Weights of a small transformer language model: shifted keys, value embeddings.
Each number is 200 + 20 x the weight over its row's rms, rounded and kept within 0 to 999. Layers, rows and columns count from 0. The size before them is the row's rms in percent of the matrix's.

# layer 7 MLP down, 192x512, rms 0.0771, rows 0-54, columns 384-511
087,199,211,179,198,206,181,203,229,219,190,192,195,210,228,201,190,184,238,221,186,220,199,209,182,221,207,197,213,208,185,193,189,208,234,196,142,195,166,179,212,145,201,180,178,197,219,193,221,188,199,215,208,182,225,196,186,168,186,165,200,190,205,194,234,210,218,211,186,194,213,204,188,209,230,200,190,212,202,179,167,204,231,233,218,213,202,184,185,212,184,184,192,210,218,177,202,189,166,218,180,213,217,155,228,183,233,202,235,209,185,188,219,189,187,223,212,197,168,238,186,222,162,233,194,189,229,231,219
092,205,182,210,225,207,206,199,219,214,200,213,178,199,179,219,194,162,203,186,197,194,180,176,197,234,233,198,200,194,199,177,209,185,223,204,197,217,173,244,191,178,227,195,196,187,246,183,251,205,226,211,238,185,191,204,222,185,188,188,206,202,225,184,206,242,229,182,222,213,206,190,179,231,206,196,182,213,205,203,216,197,214,186,195,194,191,203,213,210,190,190,198,224,184,177,189,231,194,204,204,214,192,171,172,183,206,177,205,195,210,185,194,223,160,200,199,204,177,203,228,194,195,197,215,219,216,203,190
091,183,202,186,221,204,193,212,203,199,233,196,205,162,204,200,158,173,192,215,206,199,190,220,202,202,189,219,238,211,210,237,179,239,182,188,196,174,192,198,210,203,202,183,204,170,203,196,195,214,194,157,181,198,194,173,229,209,222,176,224,183,201,229,214,208,232,217,163,168,212,163,207,183,224,190,226,169,195,230,184,204,217,210,176,188,207,191,172,217,208,246,213,183,243,218,205,198,229,190,189,187,210,193,219,179,212,188,229,192,192,190,233,187,182,213,210,236,184,189,198,222,210,197,210,165,187,205,211
089,184,194,196,218,223,204,176,214,195,198,194,216,191,186,188,181,178,184,200,154,172,180,207,198,199,206,224,192,209,196,229,201,218,217,197,174,196,185,200,218,182,218,174,218,196,182,172,163,221,192,183,206,148,215,189,209,192,186,227,138,221,225,201,209,197,191,205,208,202,209,206,167,206,208,181,195,226,233,187,208,205,218,212,207,215,212,212,179,212,207,231,194,209,212,255,200,160,207,207,197,206,187,206,196,194,213,205,160,234,189,172,204,197,178,192,191,217,184,183,202,214,186,213,216,161,182,207,195
089,198,186,195,159,194,236,209,183,187,201,188,217,202,211,163,194,217,202,202,201,182,190,220,203,233,199,237,193,186,208,169,225,216,225,169,230,172,216,187,214,211,222,199,226,224,179,220,170,232,208,204,213,188,202,206,165,202,229,176,194,206,223,205,189,202,192,188,201,207,220,191,195,195,223,213,227,230,171,222,196,194,191,200,194,191,182,217,194,164,194,224,217,223,196,210,223,175,182,187,206,176,183,158,189,240,159,198,193,194,239,210,213,168,225,161,197,203,184,174,191,185,198,189,184,163,191,190,203
081,197,168,204,181,188,182,187,185,202,213,220,195,223,220,224,191,224,184,194,216,194,200,209,212,191,241,220,232,223,190,200,216,215,174,227,184,222,193,214,194,227,195,223,209,209,231,220,217,212,192,180,178,199,194,172,188,162,166,218,176,231,223,172,206,196,211,194,218,203,178,244,195,228,189,203,199,200,231,224,228,223,177,204,179,172,193,224,219,216,260,209,216,196,183,215,210,192,180,216,209,172,185,224,207,171,187,168,191,187,232,191,160,198,230,145,207,189,225,209,172,204,190,208,219,213,193,185,233
079,195,198,210,222,201,184,197,212,209,209,184,165,211,193,236,196,184,170,231,200,240,193,186,167,224,190,155,174,185,227,198,215,181,208,200,179,195,194,201,178,194,193,188,172,194,212,230,201,151,225,256,184,178,213,196,186,199,170,231,185,214,162,185,189,210,152,215,187,207,215,187,176,236,206,215,172,223,177,169,216,165,190,185,217,186,203,191,186,182,194,180,229,187,197,178,175,210,184,200,173,179,189,179,198,202,210,204,190,203,193,215,166,193,235,190,167,194,182,185,203,184,180,221,194,208,211,175,192
092,192,179,209,198,184,182,193,182,152,184,190,192,200,212,207,185,177,188,195,240,220,206,217,226,187,224,193,203,241,181,184,184,175,178,210,204,189,182,193,176,207,206,187,185,209,219,186,175,177,188,222,210,200,181,176,182,197,208,259,211,165,196,174,178,174,185,214,198,195,164,175,213,205,211,185,195,220,192,188,199,179,210,167,157,169,178,189,231,231,185,195,203,168,226,202,192,157,212,241,211,204,234,181,219,182,225,193,250,197,182,169,208,245,182,206,192,201,220,203,180,206,207,216,190,187,181,208,210
077,188,209,200,176,208,185,199,231,176,198,226,195,189,199,228,207,201,237,195,189,166,220,184,226,235,214,197,212,163,205,178,188,194,214,171,176,230,194,184,194,175,217,187,203,171,206,189,237,237,239,214,194,182,212,220,205,211,211,193,220,191,163,190,182,198,213,204,187,203,221,182,214,189,246,167,196,202,205,193,192,188,214,209,182,218,193,212,230,208,180,200,175,214,201,180,185,227,187,213,221,202,182,219,221,190,207,215,214,210,208,221,173,223,233,199,160,196,191,210,192,197,203,242,225,198,214,243,214
076,197,188,253,195,214,233,167,201,195,214,209,205,225,166,206,192,173,193,198,180,180,182,178,206,220,239,233,213,208,191,225,224,207,226,206,179,209,214,227,204,206,201,203,222,198,194,207,167,172,193,202,216,201,239,247,192,160,176,207,189,210,209,225,234,163,196,185,205,199,174,217,215,216,212,186,173,185,165,221,210,221,216,202,237,210,226,193,204,209,204,193,184,192,198,257,204,205,202,183,156,192,180,197,216,158,186,232,174,232,171,198,180,199,217,200,219,200,195,173,221,197,175,225,224,168,169,194,187
081,210,184,200,185,205,193,180,188,215,217,172,204,194,195,214,203,183,224,183,197,182,221,247,206,252,205,217,219,237,206,186,223,207,215,217,151,191,206,214,165,188,202,184,176,184,197,204,209,170,207,230,210,247,207,213,215,214,186,189,212,194,220,215,214,213,213,219,194,200,187,158,179,205,221,181,253,217,206,206,208,197,210,158,233,169,245,165,209,223,199,162,175,191,232,225,208,194,192,237,183,192,199,188,182,206,173,217,209,190,227,213,190,172,169,228,186,230,169,212,184,228,190,178,204,187,161,225,198
088,186,205,241,179,189,212,231,194,202,226,191,211,210,228,194,209,177,170,199,240,226,217,220,157,217,195,187,195,195,224,215,169,211,201,222,193,210,168,206,192,203,186,192,213,207,220,194,181,198,203,231,232,185,209,171,161,213,208,211,202,186,194,163,209,198,190,177,205,221,205,186,234,189,205,175,190,190,198,169,204,220,183,231,206,187,208,232,210,231,207,197,193,194,246,161,180,206,198,187,209,200,184,214,205,212,197,197,207,197,192,185,191,196,195,207,163,179,214,183,195,178,215,195,196,199,221,227,206
098,173,185,186,205,179,196,199,185,183,203,211,187,213,207,193,192,214,171,175,189,183,214,213,197,199,193,197,233,172,207,238,251,218,192,220,223,216,198,213,198,165,168,186,206,165,203,210,202,235,218,194,195,211,197,197,193,203,218,202,200,206,254,193,222,208,208,194,214,211,207,212,183,213,194,204,187,163,183,202,195,141,233,193,207,195,209,185,224,221,222,199,188,198,203,214,196,212,209,207,185,170,174,192,226,186,179,211,193,212,199,191,233,196,197,199,201,182,221,192,217,179,209,211,180,221,210,209,212
096,176,214,207,211,184,203,183,230,204,171,183,177,241,248,220,209,201,166,227,182,225,223,205,211,183,201,186,210,204,209,179,200,178,221,220,172,171,210,235,173,200,186,198,175,192,173,219,206,200,201,170,210,212,200,183,205,205,210,205,193,191,207,201,187,211,197,166,196,204,191,164,224,178,243,200,203,240,177,204,196,195,200,251,189,187,202,171,223,199,212,210,185,208,221,196,196,142,204,218,195,210,196,183,185,183,201,236,174,188,206,174,173,215,225,190,198,201,197,214,170,217,181,193,211,167,194,210,177
102,207,223,201,223,211,209,188,187,217,209,229,195,170,207,210,158,203,226,198,205,224,183,210,180,182,207,186,150,218,194,196,183,179,208,199,237,206,201,193,209,179,225,194,186,177,206,205,222,200,219,180,198,175,174,172,184,202,216,214,207,200,187,172,162,214,237,204,136,221,206,188,230,185,207,200,214,176,214,164,202,201,221,208,165,220,190,181,155,180,152,205,203,225,179,189,211,204,201,207,164,213,194,193,216,205,185,210,240,179,202,218,220,184,191,195,200,199,191,181,228,207,196,199,174,223,210,192,223
105,216,195,222,212,185,211,237,171,217,217,200,168,198,190,195,246,194,159,205,197,175,201,150,200,208,240,204,191,169,164,222,202,197,212,229,199,203,192,212,184,216,214,182,212,202,220,185,189,221,177,211,202,199,237,194,173,204,189,222,209,192,172,225,205,209,197,187,226,192,134,231,240,196,193,192,206,199,200,184,218,208,209,212,195,179,188,174,196,179,161,196,212,207,165,204,190,192,224,185,174,205,172,231,180,201,178,220,189,202,189,190,182,226,193,170,211,208,184,184,231,185,202,185,197,165,192,223,217
104,194,180,247,201,230,180,214,209,200,176,206,166,183,192,196,218,161,197,215,183,207,225,180,200,228,194,193,227,235,187,214,191,186,226,168,184,199,169,214,173,215,228,235,205,201,196,204,210,221,198,185,202,190,240,180,226,196,191,175,216,207,210,205,168,205,211,210,213,182,198,227,199,208,219,206,198,182,212,214,197,154,190,194,190,172,186,198,182,199,219,203,205,208,208,220,199,203,235,183,213,199,202,219,193,181,184,220,176,223,206,161,188,203,174,202,198,194,194,208,223,174,186,232,200,216,204,236,212
115,223,217,192,180,193,181,190,204,160,199,194,203,191,214,214,182,215,191,201,179,174,184,168,201,208,198,183,194,212,166,204,197,223,235,199,205,203,207,225,198,220,202,171,200,213,197,189,222,179,184,213,229,176,209,250,201,167,187,189,243,219,197,185,159,193,203,233,186,207,195,196,206,195,174,185,214,221,227,183,218,218,226,213,193,174,203,170,233,203,205,168,226,213,222,236,202,217,211,203,211,204,204,206,241,202,220,179,228,199,191,191,207,221,189,251,219,192,206,207,177,185,211,214,212,223,185,195,199
099,191,221,205,191,204,213,204,190,241,230,239,178,181,202,186,192,207,200,205,196,175,196,208,197,166,227,203,211,216,221,191,219,203,199,217,224,206,216,217,220,209,179,179,173,193,183,189,217,212,175,210,198,167,199,222,173,160,199,212,184,180,221,180,210,191,244,202,221,223,189,199,232,196,203,214,219,199,205,225,223,201,201,184,227,195,181,182,147,202,194,177,181,187,208,215,180,187,225,162,234,213,226,196,222,184,223,187,178,226,171,195,190,196,172,215,211,202,205,218,196,230,175,203,200,210,199,184,225
098,188,197,219,207,213,217,187,236,167,163,187,157,189,201,170,188,184,233,186,203,199,188,202,180,234,182,221,225,175,194,216,192,218,189,216,195,229,194,202,172,202,203,203,205,191,163,233,237,186,153,238,181,210,185,234,172,206,206,192,187,199,157,232,177,188,226,232,199,200,206,169,194,199,199,173,190,205,184,199,216,204,225,200,200,192,173,169,186,246,164,183,192,193,194,186,220,180,170,201,204,232,199,209,163,193,208,193,211,186,229,182,188,219,222,212,196,188,231,222,178,225,193,174,162,211,235,204,192
093,193,166,182,203,209,236,185,191,181,194,219,254,237,225,206,172,205,223,229,228,214,186,209,204,184,189,228,204,207,235,169,208,181,216,173,238,253,210,199,195,204,210,182,223,236,206,199,193,225,189,203,224,219,183,227,230,203,186,209,195,193,157,176,149,195,204,211,219,216,181,194,203,179,153,198,214,202,226,215,206,225,183,168,170,200,199,223,197,190,178,191,200,205,215,155,219,195,229,201,230,207,171,178,229,255,203,168,200,155,160,189,201,197,178,170,226,166,184,201,177,230,198,186,218,196,219,176,166
105,230,177,208,208,202,166,202,195,232,238,202,231,177,196,143,226,200,223,211,218,232,193,208,229,192,171,214,213,188,189,178,205,203,220,195,196,172,205,206,208,181,207,196,169,198,187,231,215,149,181,203,178,195,190,186,213,207,196,175,198,216,177,231,193,176,215,222,201,248,219,217,209,177,189,213,218,182,198,199,239,180,186,193,221,204,212,198,188,196,182,211,170,214,192,248,189,207,178,217,204,197,185,183,181,187,234,201,183,162,192,240,186,184,203,217,196,219,204,232,191,207,198,186,171,246,181,183,205
105,214,240,167,202,209,175,188,186,223,169,211,204,213,186,177,235,174,223,241,200,177,203,189,247,200,211,239,229,209,197,202,165,218,185,179,188,149,196,205,226,226,212,202,179,203,176,190,224,176,203,217,209,196,189,161,176,193,204,226,193,181,187,266,211,226,195,166,190,194,203,191,179,185,210,236,223,173,194,202,187,228,174,245,168,176,180,174,186,196,190,215,205,171,195,231,196,225,182,207,195,180,174,216,177,217,194,218,189,189,211,200,182,247,224,198,149,202,191,246,198,189,169,200,213,182,202,239,229
116,185,178,217,185,174,211,233,228,227,206,192,216,173,224,194,209,185,220,175,194,225,196,218,195,197,197,261,220,199,223,194,167,167,240,203,183,203,225,168,209,179,201,204,221,223,183,182,172,225,213,192,196,182,213,222,191,214,209,230,200,176,213,177,217,183,235,216,181,189,207,222,225,181,189,214,184,195,201,219,184,242,183,257,192,177,208,207,208,222,174,226,223,237,201,183,224,179,214,183,203,216,192,184,195,187,182,192,175,185,212,212,229,212,206,186,213,193,185,174,202,233,212,187,205,204,201,197,205
100,201,222,231,196,170,213,213,182,190,206,166,177,199,213,199,221,234,224,224,216,204,178,162,211,225,185,202,189,167,195,193,223,194,188,218,167,178,203,225,183,206,200,243,174,164,187,200,201,230,206,195,169,203,205,192,182,180,235,188,153,210,212,178,196,220,222,196,204,187,189,208,164,175,220,216,236,222,194,188,165,257,202,196,157,213,206,169,187,215,196,207,196,200,198,208,204,182,230,198,184,207,191,175,183,181,213,209,187,203,203,228,206,214,195,188,170,215,205,208,210,238,226,211,211,197,167,181,228
094,228,179,224,194,214,236,192,186,186,205,201,171,227,202,191,205,146,230,191,200,192,222,200,222,196,206,234,158,187,201,189,179,216,182,226,176,197,163,155,220,216,199,192,189,195,212,199,207,199,177,186,179,176,170,184,182,203,179,187,226,166,162,213,164,176,206,196,191,205,207,176,216,211,202,211,214,197,191,203,220,214,200,194,208,202,208,207,188,205,244,205,189,241,238,196,184,220,209,217,187,181,191,206,188,212,158,236,195,193,187,219,178,230,179,218,196,191,221,188,185,204,210,190,187,193,188,200,189
101,176,211,214,163,232,213,171,227,202,194,199,206,184,205,193,208,182,217,215,232,212,215,217,203,204,187,188,205,205,174,212,215,168,209,207,185,202,213,211,221,191,159,193,182,185,217,217,215,214,201,191,231,211,222,234,208,194,213,204,204,238,188,222,226,200,173,171,220,238,209,205,197,171,234,162,204,202,209,188,179,220,204,194,211,218,206,228,205,162,208,201,165,199,179,208,169,239,211,219,217,236,162,194,195,214,198,199,186,191,223,220,209,183,161,223,206,218,188,226,195,158,209,196,201,192,204,209,202
106,217,198,172,206,226,185,221,195,219,193,214,221,191,208,223,235,214,219,196,208,176,171,190,173,212,219,231,204,181,219,192,203,205,195,272,185,170,200,152,185,163,223,242,119,178,207,203,209,195,201,211,200,185,216,204,174,220,193,196,169,212,195,179,207,196,232,185,194,184,193,190,176,194,230,204,196,202,189,198,207,209,222,258,189,202,150,201,170,201,197,214,180,183,206,217,228,211,173,165,208,198,206,188,188,199,198,178,181,178,226,188,211,215,200,181,205,180,226,191,234,210,191,183,226,168,197,188,201
094,215,199,192,212,200,186,167,208,166,186,245,158,222,207,197,204,190,191,210,178,173,207,216,172,215,205,213,224,194,188,213,194,162,191,189,185,229,194,232,183,175,188,224,201,215,212,202,176,184,187,219,221,191,208,222,209,198,190,204,178,199,187,171,185,203,207,192,189,209,180,214,206,230,188,208,210,184,206,191,228,208,212,207,205,205,242,211,217,234,219,196,204,228,211,202,219,170,187,197,203,196,194,246,220,229,195,219,217,190,224,196,184,238,223,192,189,209,220,194,198,227,194,190,208,196,180,215,213
097,200,219,192,212,221,187,181,218,195,185,205,171,188,225,191,191,166,182,209,248,230,232,261,218,232,211,214,201,196,186,222,207,185,196,187,215,173,177,177,214,205,231,195,211,230,220,205,191,211,182,209,214,212,178,192,238,225,225,182,191,214,150,179,182,168,216,216,183,207,195,178,180,188,202,183,228,206,220,198,189,215,218,195,200,199,203,196,206,227,182,198,166,184,210,170,174,166,161,190,201,217,217,196,208,161,194,217,182,184,165,213,187,180,197,200,200,204,174,218,186,206,193,205,198,176,179,212,227
110,201,187,198,162,195,228,159,205,232,195,246,195,221,188,213,206,212,190,195,196,192,200,241,197,188,172,188,186,217,190,171,163,174,202,191,185,200,207,204,226,157,221,204,151,222,218,205,214,210,199,194,230,200,190,218,206,198,211,194,179,170,190,187,184,183,216,186,230,191,203,197,193,218,194,206,183,221,220,199,162,200,177,237,213,188,205,200,253,208,233,187,201,224,209,195,224,195,194,179,190,201,231,170,196,196,199,201,188,165,205,190,208,178,187,165,203,180,175,206,173,207,222,193,238,203,191,216,175
098,219,206,188,185,213,220,223,207,216,194,205,191,203,144,200,211,179,185,218,176,208,178,157,214,207,174,232,191,240,180,223,194,218,206,208,197,204,232,225,205,170,229,163,164,185,207,204,211,182,204,212,220,213,227,224,178,200,226,203,210,208,224,190,186,206,223,181,242,227,156,156,213,194,181,249,240,182,187,197,231,190,199,182,224,210,212,196,183,186,177,166,193,206,187,203,240,214,210,185,209,192,222,216,200,198,205,222,165,189,181,217,225,170,201,196,186,196,217,214,207,187,166,234,168,206,213,163,196
095,192,228,241,202,209,184,143,164,194,190,176,209,188,171,219,173,178,206,170,199,181,224,206,209,177,169,180,195,234,204,229,173,196,197,178,204,169,217,185,193,185,203,256,184,201,207,222,208,181,205,210,163,204,213,174,218,192,210,209,184,182,210,160,199,188,222,185,215,229,177,208,195,188,180,226,240,211,217,201,205,211,183,219,204,237,188,194,228,166,198,198,217,204,195,199,189,210,200,226,242,203,178,226,194,187,212,218,174,167,231,234,218,208,210,178,189,167,219,209,219,164,214,201,204,231,225,209,192
102,213,166,206,236,218,197,174,208,208,200,195,199,225,184,238,196,204,201,204,146,224,191,188,234,210,177,226,199,201,205,217,220,207,212,166,214,209,202,216,140,224,181,170,195,222,177,165,206,197,212,188,176,215,207,229,195,221,219,205,248,180,204,204,167,196,195,194,204,207,201,163,193,213,239,172,206,192,225,186,214,178,197,228,230,174,189,221,214,210,211,197,234,239,216,203,230,201,186,196,208,190,204,199,213,188,178,161,177,203,210,176,215,178,169,214,223,193,229,169,142,176,186,191,226,201,215,201,222
104,192,186,214,189,207,226,163,216,194,200,205,228,179,199,206,196,190,230,235,230,185,205,208,263,209,209,191,218,182,206,188,177,190,226,204,214,197,195,198,207,218,206,197,184,212,197,207,170,189,230,184,219,197,169,170,188,184,236,216,232,181,203,222,188,221,236,180,204,159,181,210,215,190,213,229,229,197,195,199,209,246,201,187,209,209,211,182,207,198,212,194,202,188,197,239,235,198,191,197,177,180,192,212,198,232,237,230,191,220,198,212,209,219,235,191,179,215,215,191,208,203,215,193,231,167,195,225,210
160,190,212,221,178,160,176,202,187,196,196,219,189,196,230,209,171,233,190,198,217,204,210,229,198,176,201,205,209,215,201,217,211,191,214,195,182,199,267,189,175,205,171,220,158,228,176,238,170,200,177,207,185,203,191,203,212,190,171,226,172,211,208,211,202,234,188,209,222,158,203,229,202,188,187,212,211,185,224,167,201,184,162,183,169,166,209,188,181,206,204,229,212,205,217,190,174,211,180,183,193,161,187,189,205,201,213,187,198,183,210,179,193,184,211,158,223,213,198,224,178,185,211,182,182,198,201,209,180
089,201,183,214,202,197,177,221,205,234,190,166,159,184,221,208,205,210,207,199,194,194,159,236,211,201,166,182,225,206,198,202,225,205,212,197,200,212,170,200,201,177,222,217,244,247,179,191,182,208,206,196,240,171,215,219,202,188,189,184,234,222,206,205,194,173,210,209,184,206,210,204,215,215,197,193,217,202,185,182,187,199,198,181,200,202,206,184,211,207,193,212,208,194,211,222,204,212,230,197,224,194,181,199,154,196,189,197,163,195,226,189,227,217,202,190,187,196,232,200,257,191,199,181,157,180,182,188,197
107,205,217,219,164,189,211,157,225,233,163,210,173,201,192,207,200,170,201,184,215,227,215,187,213,204,227,201,190,205,194,205,198,208,234,211,200,204,215,232,192,191,156,176,216,221,220,188,194,197,171,211,199,208,138,173,216,184,217,189,220,194,199,235,181,178,212,240,192,198,224,204,235,182,189,206,181,212,183,210,222,209,189,190,194,189,201,208,208,197,209,169,181,200,184,210,204,228,212,268,242,220,191,176,197,186,203,207,207,194,184,212,182,220,173,187,167,201,197,203,194,188,202,198,191,221,190,229,217
099,204,217,195,185,232,199,229,214,190,208,192,190,190,194,199,173,190,215,200,179,195,208,177,181,215,190,217,197,211,235,208,222,183,207,215,136,201,201,201,209,218,210,200,163,193,193,224,205,193,204,171,234,200,203,215,190,188,221,191,204,206,206,198,192,229,196,193,212,208,220,210,227,239,222,192,206,217,227,197,167,175,201,215,210,196,203,175,200,197,230,202,190,217,224,211,221,214,189,243,214,213,167,240,221,226,193,222,219,201,194,170,221,202,188,212,225,170,233,198,169,157,215,194,189,181,191,192,211
100,232,188,238,184,215,221,181,199,144,188,225,203,218,212,196,204,180,198,214,241,183,208,200,174,218,168,205,210,175,187,186,202,230,178,189,175,252,159,241,231,223,237,187,201,239,183,197,195,201,227,209,157,176,196,199,171,217,193,201,193,199,179,199,223,189,210,182,198,177,233,215,172,241,174,186,198,166,224,224,227,161,160,196,190,167,194,198,207,202,195,207,196,194,187,192,226,159,200,212,208,158,223,205,197,221,169,201,193,191,204,166,195,199,199,218,166,204,236,203,206,199,227,220,192,185,180,188,231
102,168,192,208,148,181,178,225,201,183,256,202,219,211,194,224,170,227,193,208,199,256,172,234,228,195,217,197,190,197,208,179,193,199,200,207,203,198,222,199,204,195,187,237,207,217,189,198,199,191,187,184,182,188,205,203,189,208,205,179,193,200,220,195,180,225,232,211,194,154,223,189,201,199,247,217,200,202,183,158,233,215,141,213,180,244,193,233,205,194,192,174,217,215,193,201,174,191,180,195,226,175,217,190,189,207,183,215,194,204,175,195,203,201,212,186,176,231,181,215,189,211,212,178,192,185,194,224,207
104,196,191,196,256,190,194,171,184,208,162,199,178,207,190,176,175,177,212,227,212,200,195,213,186,210,198,190,178,186,200,189,181,202,214,213,215,212,194,167,219,210,186,191,187,192,230,210,214,215,185,220,167,171,199,171,182,200,188,176,225,220,189,213,183,219,187,170,204,237,203,186,204,248,153,185,180,219,220,197,167,194,203,217,173,191,184,178,216,174,204,204,211,209,215,176,175,202,169,219,196,193,231,200,187,184,212,206,227,201,234,195,220,177,200,193,176,197,185,206,189,192,208,228,164,223,204,217,157
103,233,187,192,207,189,182,201,188,196,191,227,190,193,197,192,193,224,227,193,203,198,171,215,200,181,205,228,235,172,234,223,183,187,201,211,191,185,214,156,184,221,191,232,165,175,181,202,202,181,215,210,204,181,181,220,241,177,198,176,235,223,219,174,216,226,205,207,180,178,166,224,204,185,185,218,208,211,218,227,194,175,163,204,189,187,228,209,221,204,189,172,179,143,169,214,244,186,184,176,212,208,176,182,227,230,205,207,221,239,245,182,182,176,197,212,180,206,211,184,197,213,188,182,199,229,195,208,186
101,174,181,193,175,217,217,179,192,256,202,186,187,202,174,192,208,169,190,204,205,185,201,196,198,214,210,190,204,196,200,200,176,197,193,192,179,186,199,230,139,179,194,198,196,197,209,176,212,151,179,204,235,190,191,180,167,206,203,185,211,249,190,213,212,216,199,187,207,196,184,185,208,219,224,232,203,183,254,194,220,228,193,165,207,194,195,207,199,178,195,183,219,201,203,213,200,201,208,174,169,215,214,195,205,174,206,241,174,206,213,214,182,209,208,209,195,195,207,234,179,227,232,215,195,215,199,176,202
096,225,188,262,218,179,189,210,182,139,228,211,155,188,200,165,176,192,209,216,230,187,224,200,195,188,179,212,200,203,200,166,204,170,240,206,181,198,214,196,208,226,209,216,211,209,202,213,201,225,230,208,194,181,201,211,203,155,199,178,209,186,257,233,167,201,218,191,225,205,184,224,165,166,235,200,210,215,206,193,189,199,194,179,194,192,200,206,217,208,208,190,195,194,195,209,198,188,182,161,183,260,184,147,195,187,209,220,188,211,213,189,174,246,222,216,194,192,207,202,174,162,214,209,194,223,210,235,198
100,161,192,200,222,200,207,200,205,208,196,212,205,211,197,230,192,202,212,176,212,183,209,209,182,151,208,188,172,166,192,176,203,203,183,196,203,222,207,193,203,192,217,215,203,184,206,183,218,171,205,178,148,225,187,191,196,205,218,196,217,180,222,214,178,220,220,185,234,212,209,192,230,243,204,208,185,178,208,178,246,209,182,211,175,213,145,183,187,201,184,192,194,198,140,197,184,215,200,147,235,198,175,262,191,175,217,257,199,233,187,218,178,197,182,211,184,184,179,214,199,186,206,216,210,172,204,206,181
088,205,219,221,191,196,201,172,166,197,220,237,165,238,183,228,205,210,200,172,249,218,171,183,205,155,216,213,194,199,202,199,202,189,172,214,209,219,186,222,185,200,206,204,202,183,188,241,207,196,199,197,214,189,197,210,238,219,186,170,211,203,201,187,205,176,212,200,209,208,164,204,139,197,218,185,185,210,194,203,187,186,185,196,192,203,189,218,181,187,205,184,211,223,191,183,212,207,220,188,208,198,194,196,185,209,218,224,219,178,234,211,219,174,221,194,231,199,186,224,202,158,176,180,190,226,211,170,186
104,169,179,197,190,231,229,198,208,191,227,210,176,221,189,228,190,194,202,211,207,178,213,184,196,191,190,223,205,221,240,213,222,212,189,175,186,199,215,211,171,181,196,223,170,172,185,205,191,183,193,182,217,202,179,201,191,182,166,178,176,190,182,186,186,210,180,238,196,179,208,156,203,175,172,204,184,187,230,223,190,199,217,209,156,205,232,216,194,179,203,220,235,189,180,202,187,211,257,211,166,227,208,200,208,189,201,218,221,230,199,202,179,206,195,191,170,219,215,192,239,204,200,190,180,189,229,194,198
097,242,214,181,187,238,244,199,203,207,217,206,190,184,163,205,190,185,196,212,186,208,193,218,196,219,213,201,169,220,189,187,225,175,231,211,176,188,187,200,180,216,234,193,215,240,189,202,179,193,232,199,209,251,197,186,186,189,171,232,219,213,211,198,221,179,212,208,206,153,182,205,173,226,165,190,200,215,211,218,186,210,201,182,214,170,205,238,215,215,202,201,167,207,190,165,208,182,197,168,163,203,159,193,183,195,214,174,191,198,197,232,183,179,208,197,187,194,198,188,200,162,193,188,211,196,164,187,196
100,210,206,162,215,185,188,214,177,211,181,209,253,163,191,183,230,200,234,164,167,235,197,183,184,218,198,177,245,204,179,180,187,166,218,194,229,179,195,192,229,205,228,186,198,197,182,206,195,222,191,183,218,223,162,214,167,200,216,215,200,192,206,221,194,225,189,188,188,191,221,210,204,228,198,207,200,210,192,202,149,200,204,187,210,225,201,144,188,177,182,183,185,179,186,242,201,199,200,227,189,185,196,211,210,156,250,207,182,211,183,204,173,182,195,225,190,194,218,171,191,210,207,186,224,245,202,178,183
091,178,222,197,175,203,223,203,210,245,169,184,206,223,202,163,193,197,205,193,163,195,197,204,216,199,180,195,188,212,175,169,217,194,204,169,172,174,233,194,210,224,174,203,237,195,179,210,206,203,173,197,204,190,215,178,167,204,226,177,203,181,240,180,191,235,213,225,180,216,197,182,246,188,206,210,189,220,241,218,186,221,196,194,225,205,181,213,192,160,215,217,193,199,210,203,198,224,215,250,201,211,179,210,222,171,230,188,195,218,207,193,210,170,227,188,223,214,178,175,231,193,206,216,178,195,185,183,186
099,216,202,175,207,198,203,199,229,205,249,185,210,220,235,189,204,222,200,217,171,204,220,224,207,151,199,188,196,214,194,200,143,218,210,182,234,194,179,177,178,230,180,244,194,219,180,189,181,198,183,170,183,211,169,219,205,224,157,209,218,208,168,178,202,187,176,185,229,206,215,199,209,188,190,202,199,183,199,237,198,185,164,167,210,164,156,200,226,195,249,199,171,193,198,212,205,207,232,213,209,222,185,212,219,219,186,169,186,232,195,173,216,198,238,214,210,209,212,215,212,198,221,211,196,223,183,219,166
097,188,197,214,179,214,215,219,233,214,217,224,201,184,201,213,245,199,179,233,162,197,201,218,198,205,194,226,211,199,208,229,194,189,215,178,207,208,210,222,202,222,227,185,187,204,210,193,218,199,198,204,205,233,200,195,197,214,196,150,211,192,212,207,183,185,197,172,185,202,190,206,169,215,199,231,173,229,222,199,228,218,154,207,187,208,213,197,220,219,189,194,229,229,182,191,206,187,211,213,227,205,202,175,188,201,173,169,234,199,158,211,238,225,197,200,194,195,214,187,226,183,183,251,191,186,251,217,205
105,178,209,184,212,173,205,215,211,214,170,199,190,193,204,174,180,189,210,198,245,217,213,199,178,181,229,177,196,217,224,235,185,207,216,173,148,192,221,218,168,172,206,225,205,189,172,195,202,214,178,195,174,206,189,224,211,205,221,173,213,210,209,215,200,230,199,184,219,203,198,197,199,195,193,246,256,207,213,233,199,177,189,178,179,178,226,240,212,221,170,199,196,203,190,165,201,213,172,209,236,185,204,220,194,179,195,192,168,196,169,215,205,170,218,204,190,221,189,208,180,185,210,167,176,208,210,178,205
106,211,185,186,156,206,217,240,213,228,215,223,176,211,207,222,198,211,204,214,240,187,208,196,238,193,211,209,176,219,243,199,192,217,167,149,205,226,217,257,207,212,209,204,189,177,213,191,235,182,209,185,184,195,203,189,163,196,202,167,205,183,222,240,142,175,178,187,218,209,187,224,190,212,195,203,209,200,212,184,225,199,207,213,181,224,205,220,174,187,196,169,198,205,221,233,202,187,196,180,230,196,208,215,228,221,195,234,221,193,191,198,195,194,198,183,180,214,217,207,212,181,190,190,243,214,207,202,191